Weights of a small GPT-style language model, trained from scratch on English Wikipedia: rotary positions.
Each number is 200 + 30 x the weight over its row's rms, rounded and kept within 0 to 999. Layers, rows and columns count from 0. The size before them is the row's rms in percent of the matrix's.

# layer 5 MLP up, 512x128, rms 0.262, rows 472-480, columns 0-127
087,190,192,227,210,246,218,207,177,204,234,250,173,195,145,220,194,175,189,142,203,164,225,202,201,167,178,188,244,215,212,171,193,204,215,205,224,216,240,155,196,194,202,169,159,163,224,193,232,178,205,216,212,231,171,175,202,228,245,195,266,204,175,220,169,172,241,179,150,199,178,218,218,244,144,234,205,181,197,153,197,220,123,184,170,222,200,234,256,184,213,256,158,187,192,174,129,161,149,193,215,202,159,174,201,179,199,158,247,252,251,195,257,222,184,190,262,194,192,181,166,174,225,178,183,156,218,201,222
097,221,185,182,199,250,232,201,161,184,192,203,188,204,176,200,149,236,225,221,139,223,204,203,191,160,235,156,189,195,171,166,230,216,239,196,162,184,188,234,216,128,169,140,136,183,187,177,207,231,175,200,148,227,214,187,196,266,185,212,125,258,176,254,201,184,200,211,196,193,176,230,179,201,223,224,132,181,177,168,183,187,219,244,231,243,213,272,216,190,204,201,175,175,186,185,186,211,157,226,175,191,222,220,200,170,184,182,166,198,221,183,151,121,147,217,177,176,217,174,199,174,208,182,191,215,152,182,188
109,194,205,222,192,190,146,147,185,262,272,200,193,238,235,201,145,215,192,208,202,212,236,208,210,129,174,208,189,206,181,200,149,127,157,248,211,197,171,194,194,136,242,215,250,221,207,194,232,200,199,209,194,210,206,215,139,208,186,199,157,174,237,193,143,174,232,191,198,177,207,192,234,243,221,228,211,163,226,206,196,244,183,185,224,150,177,207,225,207,203,181,183,205,222,211,204,192,191,239,203,207,230,182,156,159,138,266,189,203,182,178,227,236,201,162,148,198,217,242,225,231,229,274,211,219,221,174,193
096,200,167,194,216,186,215,180,160,197,214,162,263,243,158,172,128,156,184,214,157,182,224,213,195,173,215,192,249,212,164,201,189,214,184,199,222,183,226,194,206,209,182,165,210,232,174,183,159,216,179,196,196,196,213,186,193,267,147,213,196,263,186,164,194,142,183,275,143,255,215,208,261,247,168,186,191,193,149,216,206,217,201,209,157,204,211,229,206,225,190,153,125,168,209,203,208,148,193,203,175,209,220,183,160,117,167,197,216,192,233,218,231,248,232,217,201,197,207,205,234,193,246,170,186,194,223,191,185
097,248,232,198,198,155,159,184,236,186,180,119,202,170,214,178,201,195,234,249,182,146,194,235,209,240,227,216,206,154,159,203,202,182,157,183,199,205,197,213,229,268,224,181,219,209,193,229,203,205,205,180,188,178,144,160,224,210,182,176,199,214,256,176,223,140,222,214,217,174,220,163,242,271,207,185,124,206,211,225,204,213,201,188,196,205,203,249,189,210,149,174,217,206,233,220,177,164,155,205,240,195,173,212,220,210,237,192,222,132,249,195,219,211,274,247,173,180,224,205,261,185,199,190,195,243,184,221,200
114,194,165,209,212,191,191,230,227,228,176,238,185,170,171,222,268,183,173,225,209,210,157,199,191,268,205,195,248,245,165,165,195,202,246,180,219,171,223,218,260,231,213,207,176,230,243,196,263,163,191,253,204,161,205,113,179,144,197,228,222,250,267,210,211,214,197,169,252,223,211,219,234,231,196,195,193,201,159,194,186,216,194,219,161,209,202,222,231,228,197,232,190,136,185,201,191,185,199,200,237,159,159,214,228,220,178,182,231,213,234,190,183,190,203,253,148,186,232,237,209,176,232,219,160,236,203,206,146
101,162,193,218,145,200,213,166,240,173,163,198,208,238,212,193,172,147,209,208,200,213,158,239,209,217,171,247,198,175,210,207,164,144,211,198,173,149,206,151,192,208,208,143,246,140,176,263,169,219,229,210,277,149,199,189,213,197,185,156,217,221,201,179,165,205,200,294,187,188,216,201,248,203,177,188,221,206,219,207,233,195,159,243,222,185,216,201,202,201,236,198,148,207,224,196,218,253,180,158,165,151,190,156,239,204,262,210,192,205,220,239,184,154,182,154,160,217,203,176,210,189,220,180,204,161,201,186,178
101,212,199,244,255,224,198,222,201,232,198,204,208,147,236,199,185,190,151,149,213,147,215,206,176,169,164,196,184,211,181,212,200,223,180,160,211,198,228,123,190,179,163,157,218,247,145,142,241,205,207,190,215,158,222,181,256,212,197,168,220,206,170,241,239,201,194,168,196,175,200,210,166,225,211,188,154,209,181,231,209,190,239,240,199,248,266,160,173,206,213,185,199,156,172,149,189,182,184,208,198,182,154,204,210,173,174,194,143,189,182,158,137,221,159,179,189,226,232,197,208,234,112,210,155,179,209,185,211
105,167,193,170,262,167,241,192,188,176,226,160,208,189,258,143,200,217,226,205,203,193,174,208,243,173,212,176,217,173,210,227,224,180,192,193,162,174,193,174,212,234,219,221,134,193,280,178,202,134,199,216,185,242,163,212,146,224,153,206,188,203,228,213,240,230,223,225,204,203,214,165,219,181,190,239,200,197,222,238,184,175,181,231,239,199,235,189,199,172,183,262,236,196,200,150,229,228,173,203,266,199,136,169,205,173,228,166,204,168,196,213,200,172,157,191,178,143,161,202,153,205,165,185,148,251,210,212,164
# layer 5 MLP down (transposed), 512x128, rms 0.236, rows 472-480, columns 0-127
092,234,206,202,209,198,236,152,159,226,228,237,177,191,178,170,182,194,203,149,199,227,207,171,156,250,236,201,209,221,175,208,175,176,160,272,150,242,226,189,223,211,172,210,195,190,154,174,185,210,218,213,184,188,201,135,269,241,137,223,193,159,190,193,185,177,224,214,192,166,221,159,165,202,218,208,213,163,192,192,239,191,202,176,168,227,282,162,188,218,215,199,199,212,236,193,131,173,180,229,214,207,185,210,160,252,173,165,221,200,206,209,162,140,206,236,141,174,154,216,228,172,194,180,234,228,174,204,250
097,192,188,216,182,178,161,239,184,247,168,210,210,211,189,202,238,177,198,158,152,211,174,177,232,219,242,171,270,153,222,217,160,231,184,229,243,225,230,156,247,192,230,221,232,281,182,278,159,163,185,190,200,185,185,183,209,144,263,177,190,181,214,183,169,201,182,238,245,197,189,189,161,185,192,263,227,220,217,192,203,187,187,203,191,234,215,171,170,224,214,197,156,204,209,198,202,203,166,220,215,216,170,241,188,168,258,297,173,245,192,171,231,202,211,193,183,228,231,167,213,162,213,185,210,179,214,202,173
107,157,174,167,174,165,170,234,184,162,152,164,234,207,167,243,229,173,176,219,227,197,233,209,228,245,181,181,157,174,221,190,211,251,194,178,154,219,210,220,231,240,162,190,222,196,179,232,202,176,217,221,217,176,189,189,225,171,193,198,178,251,220,243,158,170,185,224,208,220,192,219,182,213,193,114,139,180,204,194,204,166,229,170,210,214,206,244,212,235,234,214,176,161,169,200,214,176,286,224,194,131,172,156,221,183,188,147,240,177,212,198,170,151,168,228,188,223,178,196,193,238,164,192,254,239,163,231,197
095,218,215,214,240,199,195,170,217,204,155,203,200,160,229,163,191,209,202,172,213,200,188,145,129,186,178,181,188,196,219,176,202,215,159,203,237,250,176,212,183,231,206,198,237,175,212,238,192,180,229,163,233,217,200,182,188,196,254,209,207,188,221,205,193,182,232,179,271,177,222,195,214,227,224,196,183,214,126,166,142,201,157,205,191,153,199,222,239,228,173,190,287,258,245,215,219,188,200,221,220,164,199,169,228,223,180,193,168,178,204,215,231,157,253,185,285,164,199,159,198,153,254,191,157,191,170,159,230
095,235,224,249,180,220,256,164,238,240,207,170,210,180,184,188,241,271,185,270,164,232,206,192,219,183,216,143,202,171,193,207,174,274,195,176,170,240,188,170,201,210,230,187,181,217,193,163,192,200,212,215,170,223,184,230,202,190,142,230,200,172,183,238,185,182,240,180,232,203,248,204,172,221,184,190,231,206,213,131,215,188,200,230,191,150,202,197,199,204,186,176,179,200,151,155,276,161,168,183,231,218,208,203,202,174,195,198,242,175,165,182,189,160,203,182,175,223,200,256,242,233,139,172,177,166,141,226,234
106,222,234,172,201,159,185,207,215,183,334,217,216,187,199,184,167,204,212,186,204,186,183,238,196,160,225,222,275,215,193,187,174,171,195,200,202,184,169,232,209,176,197,252,152,208,186,225,207,251,215,189,203,168,200,178,247,240,171,193,189,203,223,265,186,189,185,168,219,153,224,236,207,175,219,194,168,206,204,212,198,165,211,214,210,165,195,213,172,179,191,253,193,216,238,203,152,135,196,206,194,174,210,156,199,234,216,265,232,177,261,213,203,204,192,242,207,161,172,184,228,131,213,194,195,242,264,194,168
100,227,171,237,165,218,180,260,195,203,146,244,208,204,163,217,222,190,198,241,204,218,256,202,211,187,192,186,192,242,193,171,161,188,145,159,197,220,223,162,188,205,225,179,179,194,184,144,245,194,233,237,237,167,177,171,230,158,216,228,232,156,203,187,170,174,215,146,195,218,180,205,214,213,237,240,229,184,213,142,217,176,188,177,137,251,165,167,203,132,199,218,174,157,265,194,172,208,179,227,227,211,172,160,189,213,232,272,202,198,246,228,230,246,207,189,256,202,143,223,187,189,210,206,232,212,190,187,198
102,195,222,153,205,165,189,194,207,209,192,166,196,172,256,212,199,222,155,190,267,221,209,194,153,208,193,218,145,188,190,236,155,96,173,198,237,195,240,238,220,164,206,204,225,205,196,224,205,206,198,211,222,198,192,177,168,242,193,206,248,183,147,153,218,220,186,196,234,158,216,199,245,222,202,221,149,201,130,175,204,205,219,214,184,161,280,196,210,199,208,234,213,168,243,196,186,222,225,176,199,218,196,200,208,225,183,200,213,223,126,285,137,231,194,184,233,204,226,197,162,204,202,178,199,201,262,214,215
100,195,262,166,260,201,231,199,190,162,183,186,185,155,221,222,199,242,187,223,159,229,222,251,218,180,177,131,191,185,207,222,179,206,194,177,220,186,270,184,192,205,236,219,221,168,191,254,165,190,207,195,206,184,214,179,217,166,207,196,199,250,244,182,167,221,198,176,214,202,202,193,132,187,224,194,232,193,155,183,187,182,179,194,232,269,166,276,196,175,212,126,221,191,201,207,157,135,229,188,221,197,207,213,218,195,164,240,149,180,238,211,210,254,235,174,188,208,255,233,219,185,193,207,200,205,166,158,265
# layer 5 MLP gate, 512x128, rms 0.268, rows 473-480, columns 0-127
098,199,231,251,176,212,207,277,252,205,165,141,205,172,178,192,210,171,202,211,163,188,203,165,156,167,259,170,203,180,247,192,209,208,230,193,279,232,160,210,172,201,145,208,205,228,166,242,187,199,250,187,224,166,211,154,226,177,201,198,205,200,214,177,179,201,202,204,256,192,218,168,151,210,211,213,227,179,209,136,160,200,157,255,173,207,152,179,189,190,226,195,196,221,226,167,224,165,200,228,173,211,196,196,192,201,158,224,176,221,148,174,217,201,202,238,210,213,168,215,190,161,154,266,177,132,166,226,171
104,217,200,232,188,162,198,245,182,166,198,203,207,134,160,180,236,194,241,248,203,235,205,169,225,264,242,203,212,149,209,194,234,236,220,180,183,181,188,176,156,195,197,230,210,173,166,209,212,252,227,244,212,172,196,150,205,158,201,191,215,173,169,187,213,199,121,185,250,243,151,194,221,161,166,170,185,166,216,208,196,189,209,163,229,178,237,170,133,182,204,219,217,240,162,185,158,190,255,223,172,178,138,219,217,233,236,166,205,198,195,180,170,167,221,146,201,209,203,195,181,209,162,214,175,249,223,142,205
101,197,207,219,181,208,248,206,153,228,186,221,171,224,205,176,238,161,203,196,170,261,205,259,222,167,171,233,192,189,163,199,188,174,244,161,171,180,195,219,219,197,234,224,213,235,170,217,200,178,230,234,188,256,197,212,179,185,225,214,254,228,196,166,187,161,191,211,150,206,222,214,225,223,199,152,242,243,218,197,210,204,277,247,180,145,190,175,172,221,185,182,209,156,173,216,153,198,260,202,191,187,150,238,267,179,190,243,155,167,192,162,215,172,246,269,168,183,176,246,185,217,169,219,180,185,179,232,200
096,226,187,227,207,164,195,213,210,146,178,188,216,234,152,168,160,181,154,188,210,164,206,177,157,212,230,183,175,161,158,162,192,205,234,177,173,174,217,219,195,189,218,211,245,186,186,172,232,182,146,123,151,180,187,158,173,234,168,146,202,153,168,180,215,184,208,222,258,173,223,206,235,196,198,185,151,246,194,154,216,170,216,192,203,153,204,171,202,227,173,246,179,167,252,214,134,208,209,273,157,127,191,169,228,194,208,207,238,206,201,208,196,211,243,151,189,177,203,210,169,205,219,212,165,193,175,169,225
111,184,192,231,220,214,183,189,229,230,217,180,180,206,165,199,193,159,188,193,213,189,261,201,210,240,249,214,226,173,230,261,255,238,217,216,231,229,258,225,219,257,182,218,221,260,243,259,177,200,193,244,204,243,176,223,202,234,217,202,221,218,178,181,208,210,186,203,260,228,217,221,149,242,189,179,271,191,141,197,185,234,225,205,191,221,155,165,206,219,218,180,198,220,215,153,159,210,219,211,215,210,164,243,223,145,219,128,203,237,189,173,194,152,195,205,197,211,240,172,172,181,153,200,171,199,173,235,150
106,166,189,218,278,188,144,217,190,221,246,168,207,192,225,192,170,182,159,173,211,192,218,200,178,223,246,196,166,138,233,229,223,200,210,205,194,213,198,169,167,145,150,221,209,244,230,236,214,189,103,201,239,226,200,177,196,189,196,178,190,221,202,184,209,213,217,193,147,187,250,220,216,210,204,179,195,208,142,249,186,242,170,192,215,209,200,242,192,195,211,155,202,258,173,176,181,214,198,163,184,241,212,181,226,214,119,156,257,240,244,209,175,220,148,200,202,186,254,238,211,190,232,214,201,178,181,248,204
102,168,191,130,179,222,201,227,199,153,197,192,167,238,175,218,164,209,177,251,213,185,250,242,195,215,207,218,211,161,189,169,219,178,180,203,121,201,261,186,190,248,230,221,219,183,214,220,210,248,208,205,217,157,269,221,256,210,225,238,253,173,179,213,227,202,209,234,226,247,212,182,147,224,187,242,202,229,201,205,148,195,195,194,199,198,234,247,229,176,221,157,180,143,217,133,210,177,221,171,247,201,253,178,232,198,170,226,203,197,170,176,195,190,234,180,201,234,158,179,201,253,190,221,198,189,217,151,234
100,213,220,162,135,220,209,175,212,187,227,210,174,189,197,163,218,194,246,259,213,255,199,146,231,253,219,260,199,188,208,162,147,196,187,177,174,203,208,209,192,189,182,250,213,158,198,208,173,193,213,125,143,227,256,193,256,253,221,195,237,190,208,171,173,180,237,176,212,239,172,219,137,173,223,179,212,161,226,209,206,224,201,183,218,195,219,208,200,186,190,152,204,123,230,178,168,173,188,220,162,169,198,191,190,239,202,164,190,158,171,171,181,201,255,197,229,193,189,281,213,171,231,188,190,186,191,189,234